Part of a small language model's weights.
Size: vocabulary 6559, 15.1M parameters.
Architecture: RMSNorm before each block, no biases in attention or MLP, untied embeddings, capped logits.
Training: a variant of Adam for these matrices, 375M tokens, 5716 steps.
Each number is 128 + 32 x the weight over its row's rms, rounded and kept within 0 to 255. Layers, rows and columns count from 0. Numbers have three digits each. The size before them is the row's rms in percent of the matrix's.

# down: layer 4 MLP down (transposed), 1344x256, rms 0.0624, rows 346-380, columns 128-255
# gate: layer 4 MLP gate, 1344x256, rms 0.078, rows 347-381, columns 128-255
# up: layer 4 MLP up, 1344x256, rms 0.0707, rows 347-381, columns 128-255
down346 102:110147097120130071098139179113163125132190184175092115126117107216148110065141140164064126161137149159118163108187100092105141125098118201140147141169067157124152157124121116141084118175131125101130166176165084092067174112161115142110138129150165121137156118147123108055132156163115162083148150146148088143094131124156117104147148159142110153105102159140047126172133153115130172148099
gate347 094:172090133113146145143178170143129090111137112146176089128105173178122084127112125170078147129115169105137135144112136069089196138083175123139077123157126143149150182133075133135061159118122097101106107122067158098133216155101114174074163147156118152148159141125169164134123127093122138189128134149090078101071099106129149178200138114074150033104086189128139143128124079097144142147098
up347 094:191179119157161125107093149062124159170086151168090137108075106151196151088136135199106124081119167129058093116086091099089133155093168145075164113104083132110153130093144188080147108134142094153163177088144115187090118136119119112125142090148146101076092186097101139123124195125097138095087107154081088179127122112140102065128071119134098135060117185144115087149151153088102140086159
down347 096:162103117143075080180099134131076122183081107145063216161150184108092171072106127152125124107092140153109089082153132153139157166180119042112159129130080138096112080140119140116133173172145131176145155122129168185087095116129113107177164108117135103133122146092164142138147128133118189115124146161062088086139098087193107144150075162104135138108184219118137118168127062056160125065108
gate348 094:132068139167151126110157103123126167135142148149128153071138101171180178075150105155082064091128140101137120163146117167161174192147123097165127162177104067096155153148079099147158108158081124149140158113123170135083102125114190130145133196143160170121140179045143123162138076175128150129159177095100112093130142165080115099117170150073154157133134174115077144128152137160135116147152
up348 096:115116114096163074130116115137124143141179140146118095114139184188089117097133138105108058145123168162128165091119077140185081115107174139064125152135093140113137157165183142094084105163168105096188174108127109124120091127092118107109125157097203145112093072147159134121141141108147118074113135068117160181107139118099134119104085099167102096150129165083155121128178139124067120165124
down348 097:152128144129107136106117103150110110133121083131115146099124110131131171080107133117066163119190156147154122064138114071126162132169105103198069167125092087111140160123096076119138135136124115097079166069156164075159100114176123191122106112195117126120187156170122130149116075097158107148062137112122150077129149145111111139168153128108158163117174158161092144109190051150168153123109
gate349 107:114115084131213123150126126146176149177026144113149115120082159168201104056132136098117134061075089112093108174121116087143130158084115126100052107134069068145130147140171124106163133143149098136177146127091144177089133131105162131096065073129123187153169140117106115156094187147127131147177092099111088107081105088085112117156146118150141154146136152093186101129089112067120147130177
up349 103:142122153132157174145134113124140110145181144117148090112147143092074156130139146173137155086126063086141079108087110128139172059041161154149166124142122123151094109174116125138107085126129130083159083147166113163119150101153103109118091188124104115166127085143182101143084151091123101126093110088187181161146118118088129126095065142078106174112151140137143122139168137163054063100107
down349 103:102168124118163151071131082096131109110134128124143148137086079189136088174167138110099066196117065101127142192144135142087123114057147109131110159165121089139112122117144185144090094083130150164052143157150117116130178124141109103099115137095146137162155165180137120101145160153131121151110138098179180137109107142102086135109131125168133101072128110151127126122149163108116174147098
gate350 102:121135135111058175138126196165139158099109107106134085103130131145103180113103145145097109131088102111133206146108102092111111129093082072115081117155118136112152095122108146085146070106149138129141133063137157130051136115126157170199100171127116163120153144119132090166098095126155149150111136099117106136183112137196078142093097226175155128180065198174138118161093112138139152104163
up350 101:082107115183117086099076061125115145126162099158150167120099121116072158128125120096122122194139102137096032101143160138125127136097101149079122153146170143113070118128140123147145144148041110160099089125199103117144133163162087175100072103147130077159111153169053151126128125054132120134109117139121102154103080105129162144116178169134132108131187141074173097146073084135140133104167
down350 098:073132173091117114162147127128160139106140171172091154152081155157149051132161101152130071115167143110097171065128147189116134119116126132123153169064134107102186126141146130157141112114099109125185102160126000144126093135054163111108127112084163096116142108144075094121140115117113187111079132138091158094156177071103153172195165131117176156126140145108101125151155139145120114096152
gate351 098:118091157156115142080061085095077110092165097084089160094129146129125163128083077084172068133129061104134129151150075117098103128116114118103085193156132160072145083137066132107107164166134130169124119149155101147132145130150082133130082114136166179123088135146162127174171113146146160102183204078127133102098125094132115177197138149151062112199089158121097143166128100125112135151107
up351 100:080131161158133155151174164181104096171112103134118106089163186165089143143082142167112131141100129139149161123149092091063101115080125062166170128125091162118131142125190129090200119144142134132183159103179132155151105091122121084148149170091086130127129133103161178114148096075108167144128124142192120083189110096154143200112075156109102139136176166165147169136194083131157078115185
down351 099:120163114088181153145084110150101183153106172167107115121139126127110108158171121169145112114140094120142112148133115080114173124136120143117155122124184119075174136140110141108171118113121134065143104084115100130141190071152079170195124139146144140082154081133188099055092129125169140134099147111093105121153062139105149101144141088096093134106099143185209104079064116125073150134134
gate352 099:153179101053114119125169109119106099116140129148118110119094126133151144136142126083102091116136091034153123181118175102094135119075118112157124154112112152097172139176169125122076112035196167143089109159131111116099075137149183109080097101153083160109157097134093100122059114148183148143165111149117133135136140115124061124086172123104116149108165117165109156139145130071109129136124
up352 101:189117165114114093120161130137016127126144127125123108159117071120158107102130184155148087115206111153166056135095108173103118095086096136168191129129108170164141136088123157155112161154149176122208145104099149124107150124124106077111117156116142118157095052097128094067136120071101107135160106077184087096050110145134135155102119137075116141126088133121108199099110114098155163140102
down352 102:153188140143086128135204159157169145194186129190122102143155172163146074149143095149120112195120094100131159096183096157147159156167188124115139182147128133163168079169122113120141130144099178063140132121118119054113099117090121160140158108110154073149183157191142144144125086112135139099150183135122211117138111142165133123154160134118118162106156120087157138117130099142115172155123
gate353 096:109104135146175142121101076169156074146150172060127101139110073138122161129136104084159192164112134133158060181149125134113103155087135113090126118129118130054075114125116152176103143192121098165124096106089120123133134138123142112098068128040066130140110106075183167124142180098127136096092155182124153107103084135184116149135145127104102146181103126157138165117165098093185141109120
up353 101:114120191154160109158087110091155137106119121115129139215134139144174181096131101086138118157098105140122141149134120105093139162115134099068129119127131104172083106135135154088173081129101111114083111113161178164149132077207191133098086147147161150155154093160168179089099107112157167191112095158143096146112118109151153114148146135133138153107150127106116159059177103113137121154128
down353 100:105126188131090140186125086132061106144105095111109128164122180083099150176130155112174160131129105163155145077159093189122164152130106112113166141075161133082104147136162211195134138076140158133132135156138160162102166136141169093084125113155130174069120108093091156073069112228113161092136127156111145040116191142172092128096163145181075076103101151167118135106170156142131137131136
gate354 106:173078134157155150081125078077148116104141119093104163077109114131067106135172188123091140134044129085105168125098141175119100158132068096211144117096103132149111130138102110129124070173145113152095135129175126120156087163173154111102124109080169134078165098096161083132116135107100122117138124173131157106154070132147119117154181149116115135130122124105168147161126097155096126176155
up354 098:081087125089129092100112069114079081109156085138101132166137109148165119151157185076118157061135132145116142129134124162148130130135142092186131163136161119165153147109145107094155162149098104104160126164118142108124079086151126171121169183115208049160147154140168137142166101105102154151151141073158092081114070107115134139155166105095145054060180128121071115070110111099110099160140
down354 100:099126150134104092100169159129090142167113124119182118133124089097114129119131140117121116181176182125132072130146146128097114144066144186125195100096129157104124133115191093104160122099120186087110118168128103115148186075138130165061150138140189134171108146155156119131091113121071162142103125059191106098152111126121138109165167105124134172095050122157115110131144160163126156095132
gate355 094:135103175123133153181147114120167149131122177104145137121116130181126141083095129154181127153098144123109113189097085109149126164069154106161144121161178106149152148134145145140111148133126070107159190156105136134150122068092161061132061163106161128148101189122133094160155191086117089099116123134096101098111098092138164169112139108190061090130185137143126102185079109129147127179138
up355 100:136132163168172154173169175095181132086139160103101149180119125177090129121174081151151123120189131162109125124117135143151094095180088128166160104115052108179168158093165140168148096141142091135142141110105127171156153124146140120128196115099118205137133080126059119148186136147144112139167149077136065115123171161067135142174131058136163127165120095075086060151134129144102124114098
down355 101:159140145145147090083135131110130119120113134146138093126102069137150107066140165144111209141128111126218097146169156117096163117093131085128123099201132071117156116115153101110107140101058116097093141130113176098110154109144122147161123121159170147105183207150107098121171176157114086178112097109169091115126141150109153125099103114084117118140148080154117060158127089096143100158171
gate356 100:182076157095068202115135155112135193170084195116103060132119166113110102162075182137095132189103161136139166107182169133124147105121138148194096116166127154088164069099157130138124142170109102105117161176139150133162103084154118073133096078104107100112144164114110096080117079128159166155146101142088134149125155151128156165135107117148174115100118078113168123188174089121125114100147
up356 101:100112078184187094138077075160104102148148152168088131103151140119153138088113102102136143084108130133162022078140170125156145182094164118112128143104118110083152169150096158202167156132096168151183083123125150098101146121057124137093128169143107126115162075114171127177139125165108156109086118090177119076124082081148111138098101163125118149144127110151109082108110193161110077071105
down356 098:123101128128156147124138159155086112117118151142064106138164105129067146139124079098122075125181124123120183123140164115089129116152176072097105161147049123142092143106138173130109097115125158086079119137136096169141163146157151168171133127180131094087078135096137172197195165162111120109172102152109120197137129117187120086147107126124105146158119120136140092068224104185099162073096
gate357 095:076104180154113128121119158141159113097159083158082118119111177211153103129102154087120041153070091109178112143139146141124151121137122100142148133153130143162165120187185148129155142122147132131143134106169129135124104148180142139105106095177175076136102103081159155156171136130098101141160113027106126086146103088138094097138115166172168138067163065121074166134129124111121093088157
up357 095:143110086099127091097151108102126162120162106196154189171154090123142140063147105138172168139136136107184111197134143131149115039109126094105177086140113151168142167169084083163150110111122141162068185178081105059119095150170087128155124093098170128097113138163158151115146150110135110110132082157103136123125102133110086041108125157113123128164185135136088165069151116088094116101141
down357 096:076105090138136108182124167086113063092139167114149164092106146154135164137170066107130178195122191121159122180190180174109133193167118166142135129138160113113101133169081101127162173125111077164119166174138114130187094163119137054117011166113137136130125139112105186117154108178106135104110121145146135116120193109147143168110088094169128121142128164116096122131088095125127129156154
gate358 097:160097166087133161117091112076101123095104177082134156179144163153162132119140102133096147111122103150116119145152097119116176113158116199115081079069085132129152114186135227142117099104102093149093171101124079134136124113132160093143195159173128135155113130117122193190179124161127199121129097014106130121097159115108152163180127131127119086095080124119163147133108139068120102083148
up358 096:098191095122176148087193157143162098166118128111108129083140107121116107055110093146095116161138145155150121157097103109078090153104167088099167122113146117158139123127141045154113121146132086105124110181105181123153122169148154115085064067095129162156114131119154123128093129095086166077112123115136101132114146144166150191120159128098055148145129126152153137124085171092080069138164
down358 093:134162136138183128126190110132105145120121109138113127145125167138151086081174113141123078108134163108203131171047129136182111186135088130104086161120111161112113090105091073146118123134086074188076112142115124085166122163161135141071126166185128108138102185160093149136162136127081197164077147065153135163144147172082171135149152110126092082138160102133172094138101124078133057115155
gate359 101:192196143076106116119124119136095147131106142102098080098076117118205133118132114077118192190132133214130104163133133124152170138104175164107086182180104149090137152161067152149129096155185181151164174182197107107106150120130114156108093114145130129127172135136154111118109169143085127205157124128142119128132138118127125121116153148149127076133119120109119166161160118129146114077091
up359 101:100100104121148182126122092102151198111063148148120094139098092106090080069131118131121123141137066154100128117087101070110119126139150132111109097118130138083065094156150132086147047125121177121143113091093142151167070118149108116174131124074121063125144143095120152106192121164102149114134163161168035116165121114134091121120082112108159081129097138102164063134128192172182120078184
down359 098:171149079140113092127084150105120042075116119136153164139095187147117134090111135089105128164082160144138144103109152108086107151131083165152118094074109111116143052107111089104137188104091142179200121109085109166127120105153110122130116128199113154095166119123114097057076123127122130179161143131106147117115068146086163145140178146129106170084146135114103170077149129098122136179128
gate360 105:091117121082113150112135028100157115086122115111135145123135133134112129146159134149102098123122141082188116136130082137100203167135137118130061154144122178103158141123097094142141144097087089095144163165141140126129127107147124098108139148121208120073169143077174146136156145176169130145172148101113138122110115093173121134155119165135172075116146157151102128172129131108126069194104
up360 104:152040122185166160163132154132172169075184127138118126108180109090145186120202121071158135115111159096117115093165136092140154086191072124133158151065090116170119132138143068144118128147153195170063159168133133146136105117123065120144087089092124115151162099119113134124154142170181058140168164152112142113184148119136170130116165142120210190140098132111116128118162146185111132138136
down360 103:173112098193155140172068141077211103068111183127125126133126115079178144161195100145121152161092124156156160103130156157152144126114130117124102155137151157102144151161127089133151131126146130189076097073130129123178077127107181058093145102133082191169108126122074108158107101173145119157071131166127101173132081179133119166120147139137185149092149138106140162081121105118101133091100
gate361 090:158151119120081127122089139121075131117105171182098178095099113108169084101109128107204053126128093114108078130092125088161122124202149136071100111148132139145140125104159080092119095121089112148150126178177098121199145043151173158102069090116184155102137139196065073125087159096160122139117132158145152110186114100129156140105141184063126103136130093109086110142138163148161083095145
up361 097:138103161211153143118126068139111116074154112097063043127156100107135162155103124117108088102106085103067110094132146116179156136072165138171181113073166089049101192129149171172175108106124184125075126137115101142133146135128128159153158131111067153144165107115174106133111170157135133129125139167113209183155119134158180166122167121141162155085161142100082128175099136103183155159168
down361 097:110139134156152122228144181097156170155127119114153173121134148089115104113129151172141165150146120136108079126108176105093138114157139115130133089195123124124141108097088155136182139119171177117118152082120145154155146079110067138073081128149116073073117108136086102111113118072110103111096082051126045122119125126061138115090090138132092132104113128126163157157099084129081138139080
gate362 102:082140151138138088141085154116141097083141079131069119134147114158100152109154112101138128126088156140136177121104101116119103130090151117108112088100113105096124078134141135133053058135132166122138132169192130076153096231139090081081116027167142149146159128158192112184087139074136151074128180155108153098114141087111129147083135145183156115098133126084121059181124113153112161101145
up362 099:125109146142191107126057068129063116196165117091149167126105107099172126147084136166189156146112108148127117113092096160148181143152127150180121097153193167165130154117087137122121108163151097113114142142130137096113173132071132138128140109096114151169115132130084188175173126129108077106115066142092117097088123157188124168115078151124164092143108202129087119113109112165122157172108
down362 098:127053093082163190079133111082093068135191139143168128115094085127111103085080124165116109118112116131156079167070114100130106129150135130152168112133199094114122110098130143141135114133117136124164166113066170151145113104116150130068117118121151105133141154100088146111148145137181152173118151099183128178089110101177105155129149153150130135211211141092163125167192155179071156134149
gate363 099:096140150116159124154154031177167122083069109170113068113142139128078075129151088065151150153075142169168144146140141118074177096102159104123123103158186118124133167144157114151130150136171091105123149182118112110138103122082111093104131173078143127087152130104119162163136186185118134133174119142133122150063162089104088135095118165185081126141115075094140161164110136117145095126147
up363 101:162108111115155153133139150175122083101137092111140139113116123115115121136074131098068129099148128172167115142143154129134136151129156074124134175114120076093096119163144159105175121148114159093144111141131175125103127082150142107135199167065105046128134166143127177150126069130196127098092128076175147154115127171096185124142115105127126172095117076127132122132098102096164119100114
down363 102:123078085151103181121192133138163125110163119102103157126129117128141175175136149196136138077238100093185147154165084184141123138102138121098153193153192177159125081080105138077118139095105123151089158098145107070135140119123119142118125138104108141114129150150089096171134109130142170069132143133077113217147140137180110147111187111147135069089139179128110097165100143132145162114123
gate364 100:084128122177112172123149158152106140071117181092109101120093122137075115125167161098125158134082073164186067095132129165123157131162174116124132093152080177144104041152129173084113073192143121128129086121097197116107068128051172160114168148145079119136121123108149093156134149157146126090107153126152166144138104115156150091122099139190103104117097141133096063158111103145177131102153
up364 103:156170102202136166178106158164071136056117203143168113139117072098105076085092131165123083167100133158121112047180127137127122112132120132102106143093129136157162157134145118125057184109176121162127157141145169099099114088056150125139145173049135118130135149159140093127145139136077063097116132189169142155120096073144181123125158143172110131125089111066157092108123078125135128066107
down364 101:138176161093129054070133134107170131121127136140198147115099145110175121099154114105113138165120122110123117137163160131076071168093116104083119143100106095158140122136146101123121148044185125104127172142128163182130123149149120126077105138095132128193085119123141115080175160114168116119133120181211183185154152176092123112139148082141078158061128170159129196141116166139110157055104
gate365 101:123051114134108135116133163081080156145048176124074102089138144130100136050115145154146109171157104155137137120104158058152113164147147103109112106061074138118120141126160142126112149141164106118125180112139152078135149134145113124141152127140148131114126144132153155144181112111190142115166097085074177117149116114133130135085126156146120144106141150092101118134181162109160108141073
up365 100:127159113129132105112142112103171147118119089122095126119106106113106209142077102082128110138077153136136120083165180155172122143154155095170121177114081111074108079167161161128068091129123140133162096126105163125099146167149135145138147102079110162089186166084106120150146061110118146144109152139085127172121158150125097166128124134193186102133159210111134119123143168130121056156170
down365 097:171118179127144075160132104125121106101166083118119194111127097098095151154103151134174089118150102144142121126042171101186106189144130112111094138117136136138040130109163129151089110153095122132169168081110142131156090153117107088133120107133119089116169099132168151242159095164101125136150100115125132101156103098165130138125155158121116126115121193152118122130191164176145110106110
gate366 092:159079112077143125104116135123101126139147122158154119162131149169103111086127166118101091068139165145174108148118145076147178123126126079102123089134116081096145130114143150125072136123072128164115108106073073155206151124077118064074132093160075097125082208129098153106135098130106155143167121044121118162123143183095155120140135106166130146119132173124131154143119122088168114119152
up366 096:131098153121151123125070180140192068169121141134179129121125128093170102141126152111131131149139079074102129101158075120103136086116119160059084105139119135107093089135095138112102137139087119171142121144115126116126113095123115145116157169086133188141154138175071124160159165095112108116164126137112110119101131076117100163152148069101161069130139108158073127106171101116111135103124
down366 099:163084105185131086123133095149148148058087124119106108106177114146163106169127117085148123138134129122116197155192126116121111137185085148123092063157126080149116106098115162142129150104132168151050093157141193174114098092123059104188123138129087154156108132171174173114125139121077128137149186151139162137146099140119140152091124106091167154141100126166131125142063133123119136080148
gate367 093:179120143195093144088072177198159161140110118159128128054136092109099102100160183105099140123111179067095129122091087137080168157125148131116167130165103158119100122099144149122049095144154179129091107162125177163113116107133075186131082150098105138131137160167052110170153127135164162140102141157154128118152134139122150100114146187144090170121120104105179142129088086137156089072166
up367 095:098134131116116148170120060127081146096119181117153088107119113146124118103119203140114038140147104105129125151111089150098152114107129075088096148140147099227089129130130157097149133146093094164133163145135108136132140100138105151123142177087159144129078126138144141144144173111170106178135151134179055094120161123152098066098102103137113155153123101120128151137050155165119153091162
down367 098:151085080105126105143103177052153127104132153126102155149159066114142123144136118134133131113156122158059099190120151051123137065123080140163093102121171090102140163136142145123143041125094110165190126156121142126147130165135147120167101081152144134155096165109110161156111118112161140129146171113095183136121065190069149146151122056144129104130148136161083114111140195132120073107153
gate368 099:038193157098144111134104125117140163113152151110147131073171094187159112126184158095086173106119181083121174137077121135162087092174086125119113074117172091156157153113073156104158153127125104166175124115139117150148150137085120088094140110112114122050195107140140103122126141103185126133191163200087150142109181146166129070192113143192134129153100198124158104188083115132090127131111
up368 097:108096133126051109181128122108127167096117092208098115111062082086125161113083115109135150209156098189135114208136120110105140174175087135186182105132124113207138148093141116144163139144119102160059102122109145153133085161146077128134166100129124085088156149094148131145134162149114149148060094161136149139117137123150128085164031136154117178153128112088128100108140170136090092168088
down368 099:146096160123135145124102087083111081127114120101170119126078152091098154128118073116157159190117094136129125139070196125120111132134130135129161154125162080165093115100214113132131080110112133163109154126107137141108130157129144158206147121177130122126132186101138126152090117115105168080138155148118142164139103130135141102174122182109075139169117136132150145096189150136122126133170
gate369 105:163113115150156112150159068169089092109143067120118183165105118140116196130128096117167187098106143077114091120118100088150133121140111132134129088090120074100168137116146171186155102115192118161053121136159109100167175145114163114131170161099129107127139083066114129189161122117128143171114197095144171079147146121107095165145132123108156095116129113167149123131133103095106108183062
up369 104:065077122154099149095173176120143191156138213110083135157125076159099150072172145101180111127161098166163085130099176161144083079112068180191216159148101137105120072105138121148157153134119161145110136121159127143129100180128122108158135081133154151085166117126091152145185145110141149060068106146132180087170139154167082159126172103122122124147135064162133160101088168142112095100121
down369 103:160150106138072142164175109138157116120168091108137172113126088153148101077076137139186153133130117137125132140070134091161111113092090083090136137111092122140115124120091154090105102140148145128154112141184132183124109100142077131162132125121128150104127132240147128149160081126173175152168130094149159089137132084091104135065132103106101131164125104152176137164102162153103138164116
gate370 095:125063145165156129163128104162161181156160118097100113130130111124136111118187137135121154122138144156159113150103125109156151106072166080078169170135095076091082121094132125128117097102125115140125140103151174111092153172131143177148104118137145115145149090163209164191134137054112168132120095109092150102133084095103151116106128141104118142093103123115101096158144097149079126148126
up370 100:151116152159123138115110111081154090149143053160156133109101129204208128159099211075107171102104104150139078117158132104170133152112150100088125187138147104109166110072162129100131129126125142117080120104180097139066147096110157150144117171093167123143134164150205108130114113118188102089158133145057136117101115141132125073148176133174098116146113110118143117105113141124149156166156
down370 096:161133129080142160157130123107179136125141188158142203104165118147118146117111132143138073147125152073169071155119202173111151129133039116113082100137142031117138129121137110116162107115148182168131127103104142072109099111116069205127078171103138098109128118116178117101130082147066144127159132135088146088094123137138211121107162130177138147160155179145133104084120132178144130178171
gate371 106:135093140168094145183089115151068103117146086134104174113111138160125133200077140139103078115070141050093196167129137107163135114088109114136124100113131145132135023132164133106126105135131147110173102098092164140164165150145195159100090093186131155156121148071102119161087146122117132147151156146139140147129088087112143119045132147171105134104164181135127141155052116079133138179176
up371 103:094119092127160082096104119108153105082142161120126091169122125164073142106092107086119124161116154117164137116158054106108100127127090138197139136140119197111102178100175138151133092154105202132153154185135085103141134135107102071079168144139073095176127148194100141089206150183188155141094150079127168131128078117129133127104080090156117094182134092157130096109091085187149092103179
down371 101:121082183153117127135120113130181122123171149177172095108074127170143124167124145126203117081134125161159123143138134132115155156140156110120137170135110144136094127065127120117138171095102103129111129154154123088084139104134135131179130115147111129158116104159151135221110169113142118124107109162120106107160161097098090042121147162166091110174113092110124140175117074151091155153056
gate372 101:122122116112160121159159191154180138157089145065134199081135066135090144087171124115096086138142165110151122138084164125113154110145170062181140170169171120098079094139177119093085138162105150165176101112146127128138098102135146106083141118100123173171109106123125165147109182069138143089095105139113136100158168121192156128152157197129133168141159137130107115128153140151121118108153
up372 095:128164126102109108172111094091152168127103112138114089082120157100144164148135129208227182118170155123137131100117176231088127168138130163142166153130119086091100121133068151153115126139149079144156165110121081138142151111093131133189146122191134116111136145135194107102155109104110161123105168069056156154122156087113152141127104125093129068171117187106082109143160116139155095166093
down372 098:138185106131128124126130125112158151070098128132155114117080145081143100114120166156171150057115175128117146128100079125144104115107143086145109103178180156114115158093066093131134079167148102177081167073154121119109132076150079151121149128123152135139149148111137172096112169106101094097164131095088149130123124161210160156076119059061134115115027120078143124152141128100127107139115
gate373 106:120132158136186148064147119094139102150141086116119097107124138109164123171147138171116099131075173188152084180089094131127143163075147161147121124159155130139105105160127141114128101134107083166084186104140054143138158079127222092111076167100168074105127092121090076164089104105118104172114094084129074047098084156115115183171138157116073180092128096140197120148121075112167125124178
up373 102:081114151205132114111113159140082121117138169176163106071127118156057095137138099151141181117104149081121165110145106135109092107138088126144124157179151120113102162145133150208071121185159091146115088124121150102122151181094125129106178143170106179179134090099167168129248130127186084134140151161176133137123138163099100082083115133140136163139125170126120130135098086093107127117200
down373 102:137131143115135145148125147085156151161144133077158119134148090128131154125113081091160131099120145098120119131171141149072133137126141131061105196123134106070092133144126177098124149201126124070146138121138111108173116110101103148092159140133129138158155102105144104134102139116112101097155117125104136211131056066095080131187140109167151114087118132134145109159107101075151131212166
gate374 093:067192199089214102095140088163135131165083104095133112118161145107108157135104098135096144155155123131099114195133093136098146170164179159078089171136146151139130140186138109185100074083118104136159097168071090103134130067099182179163165145205155160142127120172140066139093204104176139167091128162093102159098189120087161134110107164110133142096187142076118108193162118181133115118117
up374 100:137171109159190159125148154117150178072143137157140083141125098144143112152062149073051149148129146130084128089117110085160109147106124176129195143097123144123160090127155119167143139187120189111146143127151076160125107183131202190107138080140098174123165113140073094148117172128131090064128153138146124145160124158172130158123180154122176151116147126088154160098156130103151090160144
down374 102:129143107109192094115134070090087112113120201136135108148102158129115129140107128137120097156146107091132138120144084119126126160145163099112079111155145126119159164131121129172105157125112108175123117123099096142107132129095111084159137192204088103121145150165127080156137142097131134203181125176119082145095165146067165130149078162115115148157088172135152074203140130138119173113100
gate375 101:152106105125117139116146089165115168084139166129113106156119116102134087128163131132183127135094157120117077100104135074174139187087106119112196142154137155056165150144146170120077135139152095160140085189122131167127103161155139166127138170090139125161158078103132137138163158090152125090149087106164044052108103124174077099070113095180124152144099157112169116203139201120143153088133
up375 101:207159100100149109084127142135104177103125190179107126082161179177131139095137172065125109115110137151147077114150129115154174127095185089148127169136098100190161118173144147100148096117094154143151115163183093108168109151096119097076100139096136109182080140136130207052099128195155109141149121112157118141126164133105093067144104175131102126153100151066129137138116090105114159173075
down375 102:158150105155140157104155115140164153140103140109118158186145116134145149125147118178152110132058149095102085097107210127141105100127135075092166153118087090155132161155142101152183145131169118155183077004148215088162119180147104100101142096097132107145173142133170116169144162102117160129095117114168102095086106151166153143089151127161188172156079158083168184157160092170065083155110
gate376 106:151112147110190141127071109121113101121108157118089126127145152120099103090070131092099123119100172147158122136157163094139168112133132120129130098114114080149149133226126205178120108095103093084121156100077082109158170069108120130064088081151119167154054119145105104156098163138146114111092150143085134083096073100148129095123141149191105111089157180182117147187130142126102164078139
up376 101:168152152170092127086125131051068167179142123166091123186131121179140113152156093116099139184141140100112164137154160090176125164109122146133132186088146094067169197172131108158116077075224170135097116185089146182051159135165122148112129108112170095090143136131153160101133148108103149180097189194140103153120067136144127123140174123117146145117163113199150127097153126148140145132150
down376 101:122115153126169075106144133086129129141134156110135115161130068105151116145144129151115073108085169119209142090144115066172194155122149137156086110140135102117105138129114183138125124113158094086126147084154204184162126090104128126081161111125144083131126157165143086169110193117139124084043150171206136088147132152084205134100118076103114076109124142124122128118167157074157121127091
gate377 094:102099157063153096076125130131045081127084096112170127123139154141087160134083109119126153158124127150134122125181134118099198115132097140053162150138099113145172140129186126124126184133128088090173170168064172081104077099067145132171174182120082104130126090157134153094097126127126158138142158117090145143121139085156108172137093120160127170125121086224103149161104100144133146123128
up377 097:191060164151144160149046119061097119167143131109166101143097129156089188067116112136145099071103129114155131175117105126147135150057100144099145087109132129079151174134090154114159135087141107160162133158206135102127145183114121117115179124135153164082151139114154113112110152135146165114111135136120133159128119146111077056120129064104159056146130135124139140089131129089067116107098
down377 098:146111105149137108154167184096162078137083139227164138117123124127160131133146104076222135148188146122148092127103149110132108101152146109167149158159126179147169101125082145138100099216131069100120127166156133139165119157163156118163075130125154133179136091080114153129041088091161092122087116111102137146155082115170118127132125141132118202163114211096159105142175142168146099124119
gate378 104:151102193079231090091129067119094137166092165134141130177127161165056124160118180064114108125086127195145097140134160088155115169125094134093111132161085117069095113196127165184129091141128107161213158203075100111134120093124108176080124110110172140170150156120185134113114121130117135137127114097148136124064116133104139117189102144173115180141048128131136156188186067139122129113110
up378 097:124134202156173126098103104104180142104060147188147101160186102133145113111131152107117168120094141050139099118126171106183180089107094148114111110110149155123091070112164122116182163107138133092142125167163119153139206145142134167135130089124142147095121141137160086083093091133115084046143068077085119128128110098127139105087116140145111098078129000125104132146130105173112123131103
down378 099:191121138116162095111211067104157110118185104133100148128116152144130150167152130176104123152068177124161086135138133117115112146070117121190115173128214091106133074092168124138181108108150119089110134072120105093144099086116123141093099121075173106130136143149110067160080167093110180136133033109162146107158090153177105136152134085103122149134151089154144162105089196117132128111132
gate379 099:189106108077164105093142177129056100125133136165093133125160184092074168133112126116081077095208149142113158174106141137120190100121137171129138088083102120152110136169178157137120140141124141125066116093115148104130121169104159082086160117187148140169135015081080209145101138117050091135137093085131151171082158076136127145118164171144135208136134116084175136128118137077141127131150
up379 098:116154120125085133105135064135059134205143081109069091178135184109072116144173106110067099090165152167131106133147139142097153100148131147109166053159102149132118087177096168072133069141109130162100150092069142150156133134101184183134142123142148088118132102115140121162113141135090127123099146122165149172150160140088121152066170158070187124159087153174079111098110121124162146171150
down379 101:173156090111127160116111134112138153147144074085131095182096025160140124158112150196116106105155159107105168191106157152118085143082123121170111137122136170093161080156163107162135111113195099112138154118127142134104080066076133130124154133179098130136168199108094090049180081093163188101147146093071104131135124169121164100144126098176092156126219100183135125143129117160145102123102
gate380 099:102103071136190104148142115105044090108186176141050173088185157115081147113164115173176150140070163113086105166087092157154128144133115119083078150192136139046099108158181111143085120156166147112125137125099140144124102071114146159117070087161134124089161151150079120180070150127151162108126094158110141119093063133100144143134114171103157159191108152142119091152150145129155101088072
up380 099:158098126144170127127099124086110190135155069156148114125168126120153178158153103153055092133064187131091087160109091139148136149073127172170166119162118143102156126096132170145117107139154161189125077156136102136193155094110096095147191108181172097115115149121152132068153178054162122097162154149093089153141101141128122133144147108109121130095124120140115143179112080154148161149157
down380 102:202138183113087098173134171094128131137076177120103124144139109065126184153154119118057101177143170152169129172094141161130150165110134122110118119150157139137142117129175098153152094132145133076120124122098089084099133147107142184107173099102134147081136143155129156122156165147164129115066145088095099122128116140090119220138142133155131122179135122118130164076204172145129110152170
gate381 104:137131098102156135193164092129070114126124121120154083111139141098110184140152076144141120111050168159102129148111142130172118118060103145122147133118120164097101131155122132160040153154133145139186139119066101077158105157128145130096084108126173100158144155098122111164127180092127155142178158145155129056159185137165135082117157132144128123164150152168153116168035140076154093155165
up381 098:115192154183111131114092138160108135140119130164080193146088128134139125139138160110116118157172137080107105143123080113124185162177111133156119127098144081144156099166142160123097102045105062145091092080159169103094136107133104132208124067117111109098162140170149083102145131143181117141109089203110155138126098167147149148146167128158177141152122113096069116098130137140095088090141